Each number is 500 + 50 x the weight over its row's rms, rounded and kept within 0 to 999. Layers, rows and columns count from 0. Numbers have three digits each. The size before them is the row's rms in percent of the matrix's.

# layer 5 MLP down (transposed), 2304x768, rms 0.0295, rows 1566-1638, columns 384-479
100:566445540544554494516554518567525479484541573469444449552435479465426413529437469422511519392450522416603540542473433545556559416443477596485400399564513452433514501498542422553458502423513532507517589420535468531511583534463495487490452448533543450542533481424416521587508547523389438461
092:515602528463471488545510455517563523462490471574511564495416498479547520525532545590521464582519463555493532567539477512579471542539501489642451425479553547544568445595530493484438572476546457502417473463499423517520403553578538483444490441544464448468528497552536486553491519485562464392
091:555466628596463453436441532507541500504390567501611510475512493478505527539583541537463458498552476467492404541516488549491506497541490511537484498461532444458496449505439580432551495464494578557397449475538539495463499495544466597518448447493526461431560517437477443459460547516429427473
086:528509517490530493430483454524522498536562473477506520484527583459444573513544485517468617439545506474524493559552540637579449522487594462514505575486561531475456422570433488486598518514561501466470466532583552550511591533557514511542534518517527439460480412552538490465424506529395521541
101:506486524590537473453503465474486521482506554443462418513622511416474472378544387548548509440469458517461558494600475500468417486518514578459467466503564467491525370497522508434517586479409556537524481540528437462564459484406445513491471472430552457394480508439500446489481534510438442418
101:485573456540462465512514533444598588528403564507485497419508489563405547536538513519471481599555567517474516474470492514582488514483546404424490513526587479541562476545444477560533477502544475560473511515475421568536424475445490543549451516443519474559590455499656505461481474474445538536
094:546430501526508532592566449500463534475444524487487545522502523536461529532458532404510518589472493483501480514459460456486529589496481541549469540529450475437479462515397458529512428539627408622460489561532594485536597407504453541486434429541572413487490504507533543497458479549535497453
101:520419472402525523543429454535478492498528551535565480513487504458550499474510574462400572500494572566454527585470472431507518546584521492508501463628444553538501497475458553513509501547459534471470546489578395522540585592541583542474530515474461566448507507515626486454485502523483409471
093:464572454522568471549483525514525424454560410439495514432569517567424414525493441523517608490539508535473446496599416509483453578448515570506545486529445500448503515440535540501506592379462565574620575590450563442518560444467518508549551554514463534507521427468432460495480527463566463497
093:555424460605514529453550477487495444443468545582598500568507545558500512560529515502514450508456449473461461553575509457503468551449461616549518521460487478505494484437523543500466524483429587492465550535473445477502560426458486461465540448557477398448465431515645437508438486480494491437
097:469478475464494485539466455472458531467589482554495564514557466506465503445505401392464527539465553523574515537487494421475506594503542551439485442427448604368488483442473411524489535551499526499459537496413611457566593469467528573388518462608478449410486540459519589503541515572501536432
088:422520461582449543511418555390460596429563490560482536435512468531494463527405507433506512532504613515592416493486493553446486497643612520471487557533516479507523578386496525460409448495428564406462569495459510560553366486542492493422524568610538475531543553517562475519489474527498451555
093:512498562536531555434497489500468467494624516553586573434514475480444375549470510498488524535555592599460539600585424523451564416537460494456559557492560453497480442522502442429426465508503490548510406525552468461540415514513502530479491446553496491513524433460466492528466508497476541563
091:449496529418492520488487497498528540562537479506436509533549481413424478511511386472578575549500469586445522554478413532508539468488508478456497469525511522463508474542537523504489531583483517512530430533529543443521520520516450536391449486520594428451458468429550529568555480490540485427
098:542495492532543522528482523426490448465491613524527506537502465546497519549455490535514504513494447348491501508519582544460575530558471523448553467476580479413485515446476470564485414524562429427480477443444584413449533499482439533563501475545545437457533494536526453498498508568515493490
112:538545501521500451507615542527495562572467512566528582558479468557615498467623505528444508535454441491519441559555555473526418545473465493517581516512393473475507445552562543545538509472594497498408547509482502563476471507479455482536510501461609467516509474569531546549492423425549474456
095:553520511431431508459488455531469506518467475536598489494438434547520516568587495518568511487461447595535550484414541500460485507532539453518462525489570512544501469405468517524511489520590457464529487472552528493579530493424575495533497509541517377514444488462561498513533392435521556410
099:507493464605522554532499499478484481512538413511441523612487448517540503442428529510497505625479566515534489421508494594514611518496595513615552526435491581438491467456493574537558499519521476543496498434464551569523486490504489520475554554450467538536482495534432480597481495430471437488
098:542573498455405466435496497530425551617549517512525477486442559442455495551520360515531513460425453363440490487584516455498489543465509464534587442470506521546466463479503509471540452459478556603494527500509431479508516503408555514493502518547496438535530516495479460445469502453473502463
087:483533513530530521512599515411465522491557476563538462501505477488508492515446509427426562532486461539520534444508528431435486490462502503456500457517381502495571368530451473530552534552555426436431540515537429521506502554534462500535540586411490582559641629429515533491471564599484500450
105:486467462581530496614505509561543484458382432488503417565487411477580450515566443550453450534414556488533529464494510554501405434414512475545470455478524519543538478543479440395492498460458469448534541557441462471509511559554527465462528542536565517525509555521375584538423488559543487534
115:629437454480502527468500557476491486546441492485515459543577542459530584525542526512416441512485472483452564551606511556534374545451600454470506451465542535500528553530535534487559510495508454453594528486551540513439474495470499353520483381507504358480531486436515519514521492585399512447
092:467507512483497504476500625466571532517491484595482507555467506546486476516458528539476423430522489514437643459481536448502533470534511417502458392549500539583482476469476535538545492578466529556443412496521452450438545531478504523488491563483502415474545483507490454397529485566531404467
106:534539563548562576554493606466446493574451537453540528518433546571544466570450530501493537556589538496487457389543549341428512536417522548489476523555501512438473471542525521534480465507430524472525509511568562541506442571501437458621499518485488537467505441460480497564549492477601520490
084:507468513572495496476496509561439511533518505571457469480519413501477479469448542442450540539509476603530518580503509601537483550515507439419595381499468456487491549508441508547534464489447567486485410472469472590541608601487439480508440637604509486450544494514440531461505477470515424492
104:555503562540451527438508530420478406530453542552480494542489486518400452549563504567564479487560485510498487396510485476458508466515512466451500518408574488466514447462498471527505494471438590626428503579609562553459519474433518480466547468538491434520478544536482400417577560497463537462
096:504388403485478513531520542518591543466492567443520494529449546515523565560466547361535586565470545511474447395556466432510522471474537405565456479468451626416478552523487507484543545513541509488359572460555561493532469533479447527536421543460519527434553437433505448455550470508404530617
106:515561470515451399517511565530464585458545497407537456470443491485537456508393535417513580451458516472508505475515492475506562528499440494460516420434578616499432537497437486566494434528548613443492542558488528521416547487610581520510503510588452503527587425557456553422480648593538541492
103:591508478511513510520532526525439494480497455521456542447426520559557445605545551490432534485342535433573530486544508474425463422471517482544464509526444512500557448541572467549528522512572494529503576606537423429477456484528493473521480500496464526466490606366489557435502576545454504502
097:451518584429566464480480580494492415499451513531442523486486544568543567539554558449566545588530557470381488497379415484508523538484557568504581516502478516454513520512431536533471435589494522554522555407481452483485464566600522518527637575435515439456588639448480454438629473446470478513
095:557436513461486460493509472423544447532483517443469431598477484469501462507474450606468522468578469504612530473542447481520395491480560484506540477591411488526516461576556489443464501503505490435430491538387552509438543475536414457600459567549564525468531506523360569492407473524522553496
105:453434492505472634503501484543529432540454462481506394473521382515534516473465534461474590509516473517463464437490506527393573548469597439423494537546443498506544440439566472569439445552436521517445534500562521472636461494426427508466503544431517478488540526485496502486577472386492459540
104:547533370559452554503508516483496467476481568496516510552385477535500551555499529421496442496475489414498591546577502501501500416437429463567398376476551512530508557502528487585571555400519475475383419468466576511545414462597398545508500520480583508456408459531447459506491539507511579456
093:449418555468501482526546397526417451517519529506493512432488529431496420371513487541515556514435477542519530562558451580528506527506599518545526517492505554501483445529461501515558501508447504474518558506455458535479463526560536506462551417528485432422556508510434497550540537558497464388
092:360541534564459486504539554479426513603604554398558517544541522530472514519484516447545631520540472465491515454419482555554482503463477497512451501437554480477444582497535486548368547511419512467559565426434438496551512455469435580510491470511475457553496523487483469507498542438531569536
118:478486568455514531396551477527432446523446555439428538470478491581532491510474506405484468535581523478445456465567479531492468556533485534522494484556542563511454564458458483444525514510455560554511445532531558525478505503517541499576431513553561450507557431491503493473537469413575591452
099:500466472576493411554422483530535495559582547526542503501519437508448462453594505439417496362524543547495476483518543540424557509501482409398668487499523518458498514487496507498447483561503564524499541515646476565526525555513519524502496457394522528547592524565604440515403635495462513440
093:424514468512487497523562500459537550573482495467455527579494568425378482446511562425497524567523476533434479518499404432508549558565511523504420538457590454551451472480568498470336523470574507457457462458556413573527454477589480460530428544519515478550508535460514513527520499516373419511
088:401457528452474415534442497527598524479468561536481501544560563444493509439443556494551536472423393563526507414471510472572535540556490450540571539464529518474520500582507488590554524518493527565413611495537500406568450616464508487430442531623578434536457397449554558432503499500363514534
094:312477472470523516416469523549480661481436472488522488568557589551414560530438440392522512490525555459492493497496439497543464487467551506533501463489411540522419530536456401522562449523507459436545505525467495463479449534551524502553509504511466584513561485459474536492579461627496471499
105:538499514474499497496535502483516533573562468507438572503522491479456527488537439516445460441492504514422585525444521490503505406534511492444584492549526513507524498408505394426408525460420518469526509497529493498467490545509532508500493457564579473449517504519417476528348501516527461428
093:514526440490484517407521512444553552498552468510487549550563426528515443497448523495432601432563463473375427481556494519552530483427472526557604491598487557479416547464423540472502441464450462448482585507535558518580548426587530497490490518568491432506555462525550500461471470452479517522
089:520587482483551352402497628548540434499467460440512540493524538485533598455606527595447499559426462491505614449585504524526477479412556552567545586526596522536503584596568428502544438578471464518503459481508471505580461527423585416422611471506407459547515543509516501437578571590398468502
095:464502534495561457449541435428473452511494559468452533588487495578496587571523464454533541446607602481525426528550454525517422456510592566482431483484564504456460487520472488508475501494461467480519526511511477448512495512414485538503476561546550467459550345489513519445462552554449514464
106:507561564552548637491449430521517530478484505536501435468534444442507498534537487552527520428436544552513470567534545489489510529522560538498378533574578415565559493477589519470475421579446448520575440443707499481509580432483527510504508431482571474497491474541571495450466520451551462564
091:531412497555495493499440475457453500505438509437582580396534425507444444403557505468543487510410484557452551505509470498554521545523550534508480466426433431576595548548489480425583477554522466632522531512569494488379589455509551440522525452567455472574465491416456454469533464491558519482
102:493565548569555430539490553456533522485538513419394552460389481597557469473535509424542420563575501529550483538587469470552542517442481403505581482571473548480493529471483510479527541501518452490513381553488471498466485510560455479583449560464478524544564659552542454561589472536542526537
103:534588497468597501543492490545513540393573446443490463579466394509444505525514399492453489495551489439481455421487552430519461407457580551472433591468526575421475594473479577484528469563482564546587454504490516546558564501468490446496396552525498554559448478515498514504472495579413548522
102:484483465519480529411457522513466558513441480530459417439471494516484371600448515495497445568511470483480417499481504489514419505532524503561492566551317435457437579595528496477461579412432531400470455445483474482482486608525393479514513474487542419468521478588420531458541459486449477361
108:532420347625501535473389555411502483599486517542443429396541534503531528563475437488516498549530447507552477524526517541534474482394569483535502470482501505575525527475460483496534472535559466432418553520447533478530459480500526469552509538462467487479475525584615529509603524552413521580
096:521522466497505439460550496441439506511511485377475604598496493588458473575513525477440500484518472484521517481385494465518497521563465490492447541432478533521387534454466480516491571498548511484496631404510570535514591435498535498501503472526485569559613453515510493525532437500454537504
090:531534484551503416504587435533478572533550518496456497572540446451548451479511444480461532466514575528485554499487517420466489469519391484521513552522549522506516514551535520489550433427452532471521450477556451514602484592456426539507478507445463466448529459429591461441526415487521548547
096:427482468473487462480557472420555527530519470503514517469489477506397493455509504575525419597475462455562575532412566469442505527488523415373505416542644427497505516479445562422515434476521499473474473494525592501492465489461452528671515519433560428544533540608609467562480382527411521512
103:377478541643532589454560452499455525523509470580540511565566461495354491526491581449421457533553549509443536540512472467551421479551468484528551421552609450496547494537416490436443557513419551465473540522562513423590472565601576461480515484498516425421496489489489500402416537457505452526
106:532481582500504352512447524472583541445549555490467502572534447573552453455465450485451549535580450588517578533533488483501420524582423538416393495473409517373471545535480472528502457592575466415501491519473481526457544532568458468454468503504533507550431521569577506499519591558565461603
097:498452513552605486554566463519397582429462474542471547459482505562464438458472518425514403373538457552433426509553540487448503535456517426497538539523471461534454461425510473435551509618448514540471518482463506496545421560516499501548513500447511498470485523518483536482497477469387594560
093:482516490521450526518481477368496415600540481519471575558524451536549501549535531454442601462565546491509516464538507556397611503583506467555493489511573573500525400546567465583515503552480418430452441554607477533485444515520530422528516531543559552497496480557539478510463628501531506484
093:540492478539600523498590453541533477521580491531517527579498446453483496634451515543451521526462409517552546533556548587550510483421489514420499479468459415492452466530498519507498498403527591536574476452530453520562483535498499517443452475471542426441500527601506476398504450539460480492
096:443476393506575434356527546497473539475440436382512413480505436527560530583486569464434487488495392593518466498516533477504528584505481516522569537459475410574448542584519401521521505511462504512466480482477542463465574516571411471549452485452475386428506479534525535502447563410523476477
090:509518558593467493529500488555609567477474556572551591475434547519509500460465531457496514562587650515494497458513538531579487436556501590534555445429418570443478545500456474496395567571440462523498459466540470501516564513496465485569457486483514479559454399521496447454420385492547560626
090:589536452421545566559586478526506588497595444521461521460524462536469464382535505524485528480507615551495454420528486522531580535525530522497584499477504441457458501479480559457488544521468568529536426488537525551521517548476445437542457650528492577586546510447430571551545503498453465511
109:525620421463489530440535529539398468553464465545534544480467472555560539448556417532594530514468474609596507492516535498543461458447508555577451476559555527518454589579474511482432507289445551584515455477538564485501547516539479476518566524542477494548453459519407530548551481564576537542
105:491518535443424470576542448526586470520585616505542431462476473423574490527508529498481469597501521445463488588459469536490546429468467542410466463543540519504514570402494474552520461478485421551559507523504560454495471428534491432470498492441612445568491505405496472520504467473465519549
088:515423456421519560516518537556500538381501566543487531579474458509547582529521575433521560500473440525615421508490532590505453406503384558513479433467552538479502521527464498522560463541562578505530438411550463498475449457508485517516428447409526452470511480525468570449500421483430539522
099:427479587542461489534525491555419512587543537478537537507459631368431424510513452499459494431564439517513517555573432389539493459510524462511517419540597555475537471486578465499450433536556437560542540501570471514503452393463467541490487414531471459544569522553562421481568479475499580482
093:527489547510565537500583458404461443566515504469403477568557500414460569408461496490606444599438462588476415505595525500526543430472587558503435443475556528508533450569445474509451477486419461521554469486461547519509539446491462454511507466488514495551511499495466533566414484521473573526
114:423526454488482532422405515472529501573556471490469506418499545483451419516462534414485446445475528466544505458583550534493493422459447583433495490500527561593500526596494438514620468512431468523545496507498479507487476519496514530499480390426440337520462555574503449543518501482401457513
104:398529480555470548547542414549612515516430441526563445449468498584436491517490533488425482548426469538418610505604566486488497516419524525461497508461535582460496500550621467515451543534400496477518558531511566550508607475425559539531522455620449403474535530491533494605474502488411523550
098:539470547503558508461648447568498516503541427469637557440477447569576545422490476455651525482435460477481516440606505560424493505452382511526476530507508505519462474512468486538559464526505493527568470476521410488487512506509439388469453545504558524468428430485602432472481474564472533581
089:511473590534524573452552557557463504448484487385526422521579505547544444502535411559532497512490554514545443548487478484395501537522472550456577546519450501538464449458568416503457488448475456527428502461559534512500403428538467458430542643456528494478458425428525446541422463496458597540
096:480525596507500553509499627483540505556590519457444550571516426509565446429494486429472546569452418541577504438374515523546433408547512535486593465505477546490460465539510483517485456483487470573464434510465495462545579617505499483471478403562432379434482511507434574472539463515510485448
108:527438408411549447383498502450524492440497498469480473479532452449475502663559489414390542437506519420503450480419510526419486421495509512433545455379474501559526454427557544449474392458534455494563475483393578541428370469455557524534418570528538458495543498430433533486549505515495467510
095:459490500450471522396400516525518469455397538522455555471473513530470419423545481515513509505432570441469591465593464500529485426501539570453432389552528514501510519553512554469490603485407519467508470445556436450488432467482501455545564404609465486485379498436417515561515540594558509491
# layer 5 MLP up, 2304x768, rms 0.0347, rows 1567-1638, columns 384-479
098:472471404535506571459423472452489417521502501411619553561502514556474469473528528464498497621425455418545563441475456562518547479479518538480491545453495573546418480484507448531468526503549445451503447558539488532478526577413483508390467439535517474474525453544484454455509548520490435520
100:466494493497440519471490577499535471502443506537489509500517453499485514525546429460537515469468506439494463447458474618533526457561457488439499537505542440577474441487488351442565514431435469522560541481495491555465478544505457495472587478436588520544437506502502449491520495527482443530
090:411506415456498474608482558557431472516438520560488531471485495559521597476492551491425516482375472519518568513472488428443441487442556550538537518558593462468557556610528456446506488480511462529547471531469429490518472472467417483528516543542454564460452563419442459554535576450526505565
104:433509468504452509594411393492412459547552487540543436387511507431398492447567503473491535491508461411515510499549502517473455582466523455568533539479560530486501490506573518479430643451458602428525389527517481432436516524406526444587531454542480503392515415421523462483567547535546468511
104:443452515485492378369395431505436433495608562465547524328492497579573494516553452460466479462543542394509558568516471566567540449543479518447416570509524504508510488525459423528468567542467537560533561510427448507436501485449507475463444465552584437512511449435435424462464509435476558579
097:517525479459510474443514488479554539568481528501461582562514393453423559502458524587542568489464495617529511503495517466475499554558497424551489473553512469577465570454542522430471497431482440429476458479502556556497486447484569491535451488499484434426446559527521422579466627519490564507
105:561480475389587605488446458421537554477505546504466536587489507427461446528577431520587490493455561457457477493512488484527492505576469536473424528479538513552407488475483439441531508672497511452467446596471650557502498539500482536461471480515494502530507542564419514495404491516576576489
099:589480465400477488554494522479487505529480484455587484531609511487459547566492535519540478467460530445477534496483554511513578497541430474468447440520615544446485605520507500463498567593469556428629489566521575589492489537523637453423574521559429499509492515587483448445422513488497550471
090:503494486461391558503475471498469611608520485458367570586494478515510495392553431497453511483474530513496546472454494505529520440505530355493523441501450541556451481498469398443524479480502520521539542524412456519451432507524521559530536485511515525510517581467454522431468486532448516438
097:463506533516539552486445447504561392551499448471591581462490497494527525482528465501465479468497528491512487471511486538564398523448483488506431549523518503498539483535506473495423453481543526517461494468414579443448501466376542477519557406566491482628493531497479481454410449462473440619
096:546616402457525529614511505513393531629486561476586560513504535458538445494556530522508576584396528515452515550538516430482533529585511501453528511461516497493514476532485514492554567451552457506432501529572544489410572383498526466454529536508459493434462471447484503421498536446525583465
099:616462498413466506575501471420553457602547447514478524497487488530447496494621493635560516393516481445543478464557439484394567478496508513481460548505493415528585474454528458501496501423451428475555456450478480573532598487492505370477558496442601510497481556468507449584436497459526566514
098:538406461443464462415549464507457452499418504465484508495502435621523480473488519501515593512505498453532478526492553516439456556522537591386492514447479502472468540431453521400482463509457526512515535447510482488455548501505488447581541540498563543441449504494473484566498562550431538551
094:490411433565520481413513548502497525480505513474442428501532499476526531466459584504467448506509478480523526472525471478555494465520518494510486515561466484575504525532508501459518560510512513507461539530502488510535501493424499502420502496480533466496579577493481539428509524517492592471
105:525516390515489542515496446461443452426463515557555470525481478591479547650596490537479482386462485468584487513542539549440472477513476497539435534483473485450471511569501436547516618515501473506381531513515544529496547490475464466478499515478575462483576424489554545518546585474584537474
102:414489524474554535525375491492458506533596487406369608474538461488445535485470535525578546565448496528505473479527510469580457524513553486491386594617472513643516533459484458486512520507473542525476431436569546439490506479424427490526442469511593457405464481500488491555551527435512582478
101:465546496486398436490531494443523510477504489564512496426527486506548577536512515636508541476505437480560544544425503556476438467454499514410432499579403484484471511548458524395449588553597545418498455514391539468462509441502456479563517516536480473516558466442443562521596456435533569543
101:583457422544498525519458486484433567527437517552563507387548477538482460505484583569448554480433515400479558607525501620490490547498468454537443502490507441626436471522545541458480483514450453442454493561526513474405529503445489492488547485526530519486544435386520508556574501489563467483
099:511430535500475446426484510386453564494446455480428615465511443581456395487555514505475527579489484475472448479527480614430500513456517478544466445476424452510461566587521524514500514469484484385475456451503520473564523396557406570493377502548552547486485432524519540506549454429512462531
101:518530534490497461595506514513537512496535540543482501532497419528553437517508489460454469361419563554530436497520545475563502485583469462467442577528572489421540518588413588442491428496494556515495486523469636534504519502507468469545528578529502472388517517531625508459479484496380522501
100:542493496469386504544482530574412527441517527523569354450539419502434497526567510510481544464455438501514477495510607569446549536481397539501462517485453516455532548568522467436520368494519556453373588505460478592523547520444445489491521513496517481432494465566495507419620539514481531541
097:664548514508484398574433483439425502540451607496573451424524421500581473532531487506366468498469505486470478517498542517496510558513453501488524466469474401486465399536472475510503493445551468471473539423417514539495483482456463501485556448479535498548498549543510499565405530539548513502
106:532598491484447565594388484532501481529586520500494577518476529506501489533470438538455498563521469462528489497512418508554497523508555523397467585498465533471420483473452432453567544558442623605554555488576532539448520486493481429485490477512596447575421502528527583464535479504526507547
086:477520460450522492434486524459489411493473470501458533514497412497503568510505527564495500501491464470526594514525552387441481479552479551498489600453422533531516471507495476464408487466520512549456553503530529543501519504482501524456641556437509588546583488523474518517476487469475550541
099:491508460537518449502415558467489436492516668455451438588396479526339524542412497475580544529454540502516566467526494492501452447445489431446478513523556480576449500479448427533470510550519480497458427506525576491509561439455469443481469480572430455437497514488510504528525571594579478536
100:485520529507474590507405467495533449525581469468494587501469438523475523575594528472487522507461491446501458428488551456501515453549523553501490558474466523494461511538473420522511406490493516541427446469583549469473559504468568432411536489491438465399439577557455499514493521506511550537
107:525455496512571556571457559490566576448545545400518488529482472591499483532428421497531571612557441457475441433554539519595488387465487480428438580495448522530502488500507478546514483598510598530520508539521536579475556546437529460509479442558505479448439537460559562451493497454617531541
096:453501485553565499570342517488474503569457596475484537442526459562479468526496551635457600523480648525565511448521467499496499535497477431452491571514552464499531563486527534511494437598579515501465630536428529503442543500515625472517559404510489468492517486579411521490540611587529546540
098:501483410495486552514469480468522581484513474548522533555523522530529408567513483511518522482502525497527458522540627521536474515480579511540406519461513503601538513529488578478559603446501408416484508524535521445496473490558602496463548493491529541349463472457490411549447504536493502550
097:453519437490520536518455547479526522506477505514565530483477482501470561470484442533468526443490626482509417472537438483505520437492522532517412540532506426401476492528512515464540532504458513482537563467489527530520493554528494479506505494530542442546430432606563543550497518401486462516
105:501495486465494544436457454550555370583583541574509472470541451520418457577622466542388459436516484489426458469515505637539472472600523598472448446512496536481511446519407568488565577473399570592554557506573452555588531539516490509471497506552451494514467444556501556511519510607514540511
098:501625521499531419555540616451505475532526480517460446443464506459531468471485511514511494472450503618435405418428576482451402461507477419469490606548517365457495460539563539469491437486493573535603484517524486518466439525496509483547470492437546470486453561604563443469506565481485567573
098:546439485568394631497457470568506468517550506404507471527516526471511511525496458551522591523461461484525506551604444637420550490569450411560417529629461436625488462486420458481411547519463568519545445611537530560409539497482396465445531484410554528487485425451437504516539586475480550526
101:562500520486540466502473508523510545501485428506549532447530485572511483538440478432460424497514532562512421552457613496467499481548529534452487537537416456440591513476454525472553564522496470489475636542459560551592570498568493529485536519444478527434541405461538552478504496504491511558
110:536552528473419510464486524527452480552478522523456428504482496531437444634510474565503491487473478543550544496471558549456521448442486420462522496473477534488489546514558426479495551516490539450512541479479489562481492530439435560484536523561487499499483558427559533477496559452619462460
094:516403527441535532482482535477461510500524549442577494439511434525575485458488432492554534542571509400512567542517452499524519505523538457488404564546534575537451495536463510507498444609390478513526490514479526527542500538504420512515531498519529539488499451418487563524394557502353499470
101:534461557508407581471524536489484586448551489448489404412441370554619466463564459434478537526511501500516483499489538528473546555490484513442567551490497490581501495510521488511495441541526472503508428430514658514423503487399382502491571460479574469497511461425524446563536475438494485426
089:485470525442452498363447438496457525541492586505559603530473558554470520495537429434511506493538577433505473558579485508456545465549489552476534451557518531532432522402469571449496481494545483465580504455422585601515563465425579475427523473414508492570481532501490402475388534477416521549
093:553556445550558488552580490378523520583445619572592425516569492427452516538525566563561506484511451503577547382561516546460575495503488492497472483521538467508474446495576439406464574522547540531467571503492465615555616499517450480490473476489539490463448473559471520542496525576549540435
106:590447431444474499443429456433480388488463471495535502427540463498429463554512527506550558528402485436431541551457574533447516539600465485589489553637539454609471438532537450563440450496554553525585529438535574480404540518404526590469524488518491431540463516497531439497586400421509476507
092:490545437505494469418513508536500493585496436510545500480518457513524488494462417529448476524404536511663495513508482581499554495490517491568500528498516429450522515540445470464590425446510500496551496499543443527447521506516545467518490479421528520415445563427496479488501547516451475541
101:573590486430500451417465454470455481599597550499491490528534461480528432475489440488518533545496515536509482600530524497558498526587545544419454502495415600474548425516504581483440551499555510461527486466515521438500490464467480546529484516514558525594493494556527395505389514490622538460
103:497471504489455494578500593521529584616456520434416499483532340524483485528503488472358558525519652454532570512479498511451544549521433438463462511504572503548449483494408495442545473427533412465501493420561411610517529508501491469523498493568519494496503570513468509596433620510404536557
097:533459485511468490535441591497461425502557509515424505508464446516511492474558533600489492431458468486532535498486568510449448584532430486563495561511447531549457304517523514474408424545471471496547474605530423467444628453436430411462575513538601455376488473406502429524496429540583504457
102:459440427525526456526487403378513495485539529605533454540497461551469516447496525506496455524526553509552435532489494527455480495513509505335420539453497470599493511467500500452492553549571531435437467476503653444502561555434485477485576568563543472430503494435492514489532583468494582471
103:502524392508498501640419607536455393604556564504543546518449513536513509556570591615473536461547503458550549440553609590391491474581516503459495541501527411557441455495483590432489569514540554592473590523494446476492549524427579473423501493432506435459505493518502518536470516493486407366
098:594568514368543495539484488415427404445505545543492535610487493461531565425598477550523463382561523410559475392552425435444479496474455489476508579525456493583481500424503494490431440480500507520453450431508447566489512523468460507578487486442472465530553624543508412554432505521508533446
106:537562527554407456465457382485434496565526544442577515452538492492534566515542504606429466367556556497526580561511508539509429509454487561505411539565484409402470472463556537492476524497526508557545615557477504502412518544527453426464583517416446487477420413552471421458479519499535602499
109:554460417454433469555555466500489503516581502419525525405490506503512474528567479522471597490468679506504511576471602519502473503528465466529556497475630444538478457573515441497506555485539571537471475456491413515479534504499440376507539518464539456427572526529579470540538521479561436555
101:548469468534572537551433545548470561467481544563542423590592527465391461466457473544426437454557525489475412559558499471507516451430520478519410517506555391568434451446575508471549573495508611438472528583511557520427538567492553547593487487481426503530538526521477538466472555468533537548
092:461542464442440454552427613441478468542516532456558474482473481532511410534509455505518462494485470507552607541475456490508474448479472568474536453530511492464495519500431463579435566575530561441398465513500533533424481516514528488616445507529479491522526504565516465483461520480608451488
101:504471481531486541534479468544539562440556438466546505497550463498500415584501493442499529446502544577470466518505435542503509442482497533518445546540504555480524386598549518479541577587504464600589525487448483540492602510432523416461464504576525488529423477564451581461513519491574521522
099:542517455414414476493561474529496462525504483478492485511506491520487571475543430599478502473466379385534539531447439570489459469510528479483461631415569461508396518528565488518490492466585444509563443537516454456477528533431472546554483500498508430534524535545428453585555533491440481413
103:498396416522476498521482390357438484541525590496519475584488540462498559469591472520534603548535535548516462510562527498472591524480584485501409481460507541454486503445482457465470449542497439450425477479440524473496474542503460527493468445541552492460444543497455469539516488426478460570
091:507518495390380493505431549490532471551588567432591468482513533454554534475520520568464557565459482505508549533535455528527519543536500640444546503448556529507514581499523460527422527427601547447518499585467551503460509543504503449491528545543507486535553447444426490446532494545572459479
094:589549563436462523634561581520502548507485568477491471516445486558423382389470477461603451461512439539566544448476543382522501496439489563491446477615448524526500539509512524470474518427489569544533552519403419491453498540447507537501467457481432438449497600456473419461507445493467535579
090:494559517531491525523476626522522454569505588562513442531525496543459529512533554501519568559452518537522466483501537430484470415564493565454466485450426413574502463528523519439451498468535532419550529453522538468450475464503542478479465507443483506477561504456571501507597491506515448429
100:502552427458569463591573474428563485476481512458530491513454456524478473522569474498446623481497475528470573433549545553440489482511462439550486454518478479533550486568488515436470422500530484464564505421509483604497492474526537510437505457520626470420468535470467505482526471639522506604
095:563471461427506559395555502527467441510464448455512448475536494586433516384566558504393413437436408467541529530437467576498569576483424491495516565488536376457446489462535553541442422507516502532575573540471522551491482537483542490472614501562500482463518481548542536553508506481454486474
095:464529451483512488596548457471422585520530559505467574636531468491376502521553450523534545435391524496561476501539553513474470562467489488380529489578531445511570437508448525450514473544591449576616459509511603557416511523415572459510567466507604523547539554550497502486506473573506499492
101:632499516503567517467541509413583510540398490544477544355585486544452497524540549632500500384580518504545471489462484557440566479490440480536541492535456422532441533591526398529467522527434476588450603471414397516535564470530381498549559494499434475538543491543496456462491563491521625456
107:523499426511472485520521494509526496550529511392502490482529477484497505451543512616415485522469532523553597642570562461565550480604475591477594441541536450472455474455542387486472441510470480431460570441544551474550499514519468467561594470446532462529561482440491479593467447471431484521
089:513512502502434503542520513461430525584493454503585505557548413464430422577502477448501474585495494480469494593439522537528473614469378532451502537491445480538459524512474462519384410532465505517513476607418551531444535510524555442586517432552502486385382561423499503523512494580602484489
100:585510494524458523466410553489503529617470558522496563536519513489441484467501463581486475548468466541539505527472535542352516556458372464555539433552554491511394494531470451474418573513504443507498539440516510477491607490526501454486553467587487529474457495469488574549493562555543498486
102:603523396560493494551436543463479527537458485500454447534489497553487436496544382484529596479540554521676497397477555474355394514548505441535510466498565509501438533506607506518525561463525555565532592563477527525479491531488463497377623515541540520480598491549576528493554460457534426458
100:497524462484454537555539484457494440413586492480499527550401428524453467496478415454515568412429510436572541424491423519417535469485504586501506577446532474474501427532512520472370515458502465529425501531489548569473548535519425526504483478428392534557512471530496470506524514523443442539
097:571468556539436523448438534451398497556508594507457585521484460478527398568508458484529521421626462537534484495467450517513512462471453626520545482494520425474421475595489457491460493469500467467512566507434533538545538482589515415492482538528505483524480479462467552543587489554513483445
104:494567488442559440503456569563483557549519551438508511412517467529489483552481464511472550440470492563526575441547608571576662536470448528527514471474527509551566426502504503571477469548436513450518446461494559539481489552442442520478560466521516508417495484509454446496497540457464429523
095:528483521518565526478419512561407521522490441407475538456484482536465542458537468579573442597501553427546476513607464484562426411584501525391422555445499587547368456533502459507475456628472427563495564629491494473569512480532546498478539450473565491432500583472515444535475470475499500545
092:449489486491437484539429484494429457509533516449479572471442486467533520498488505521543541431585517486462440402471496516454520511518560472555418568472598433510466531512515488445476534544528452507466611478509541516507477495536520577585551492437536485483502484528500502440485494470563485611
106:500501468381523496448463417522574455561462490374479511530528529442508501518548557528544535400461599390552469461493524549525595473548461532492460510537485474531398523487434571491492585439473485442556561479546481480460608472573519515542610470422567480497523500530517435501456475538511521561
098:438582475494481546500404489422537479521599540461440452495518484494496561436582498513508522516441558392448540406492491535502472458526489498519403596594522487592491448571486501504467554487499486487525491494478498487461512485410537514571459427459455471512530520428510408598523561515442479555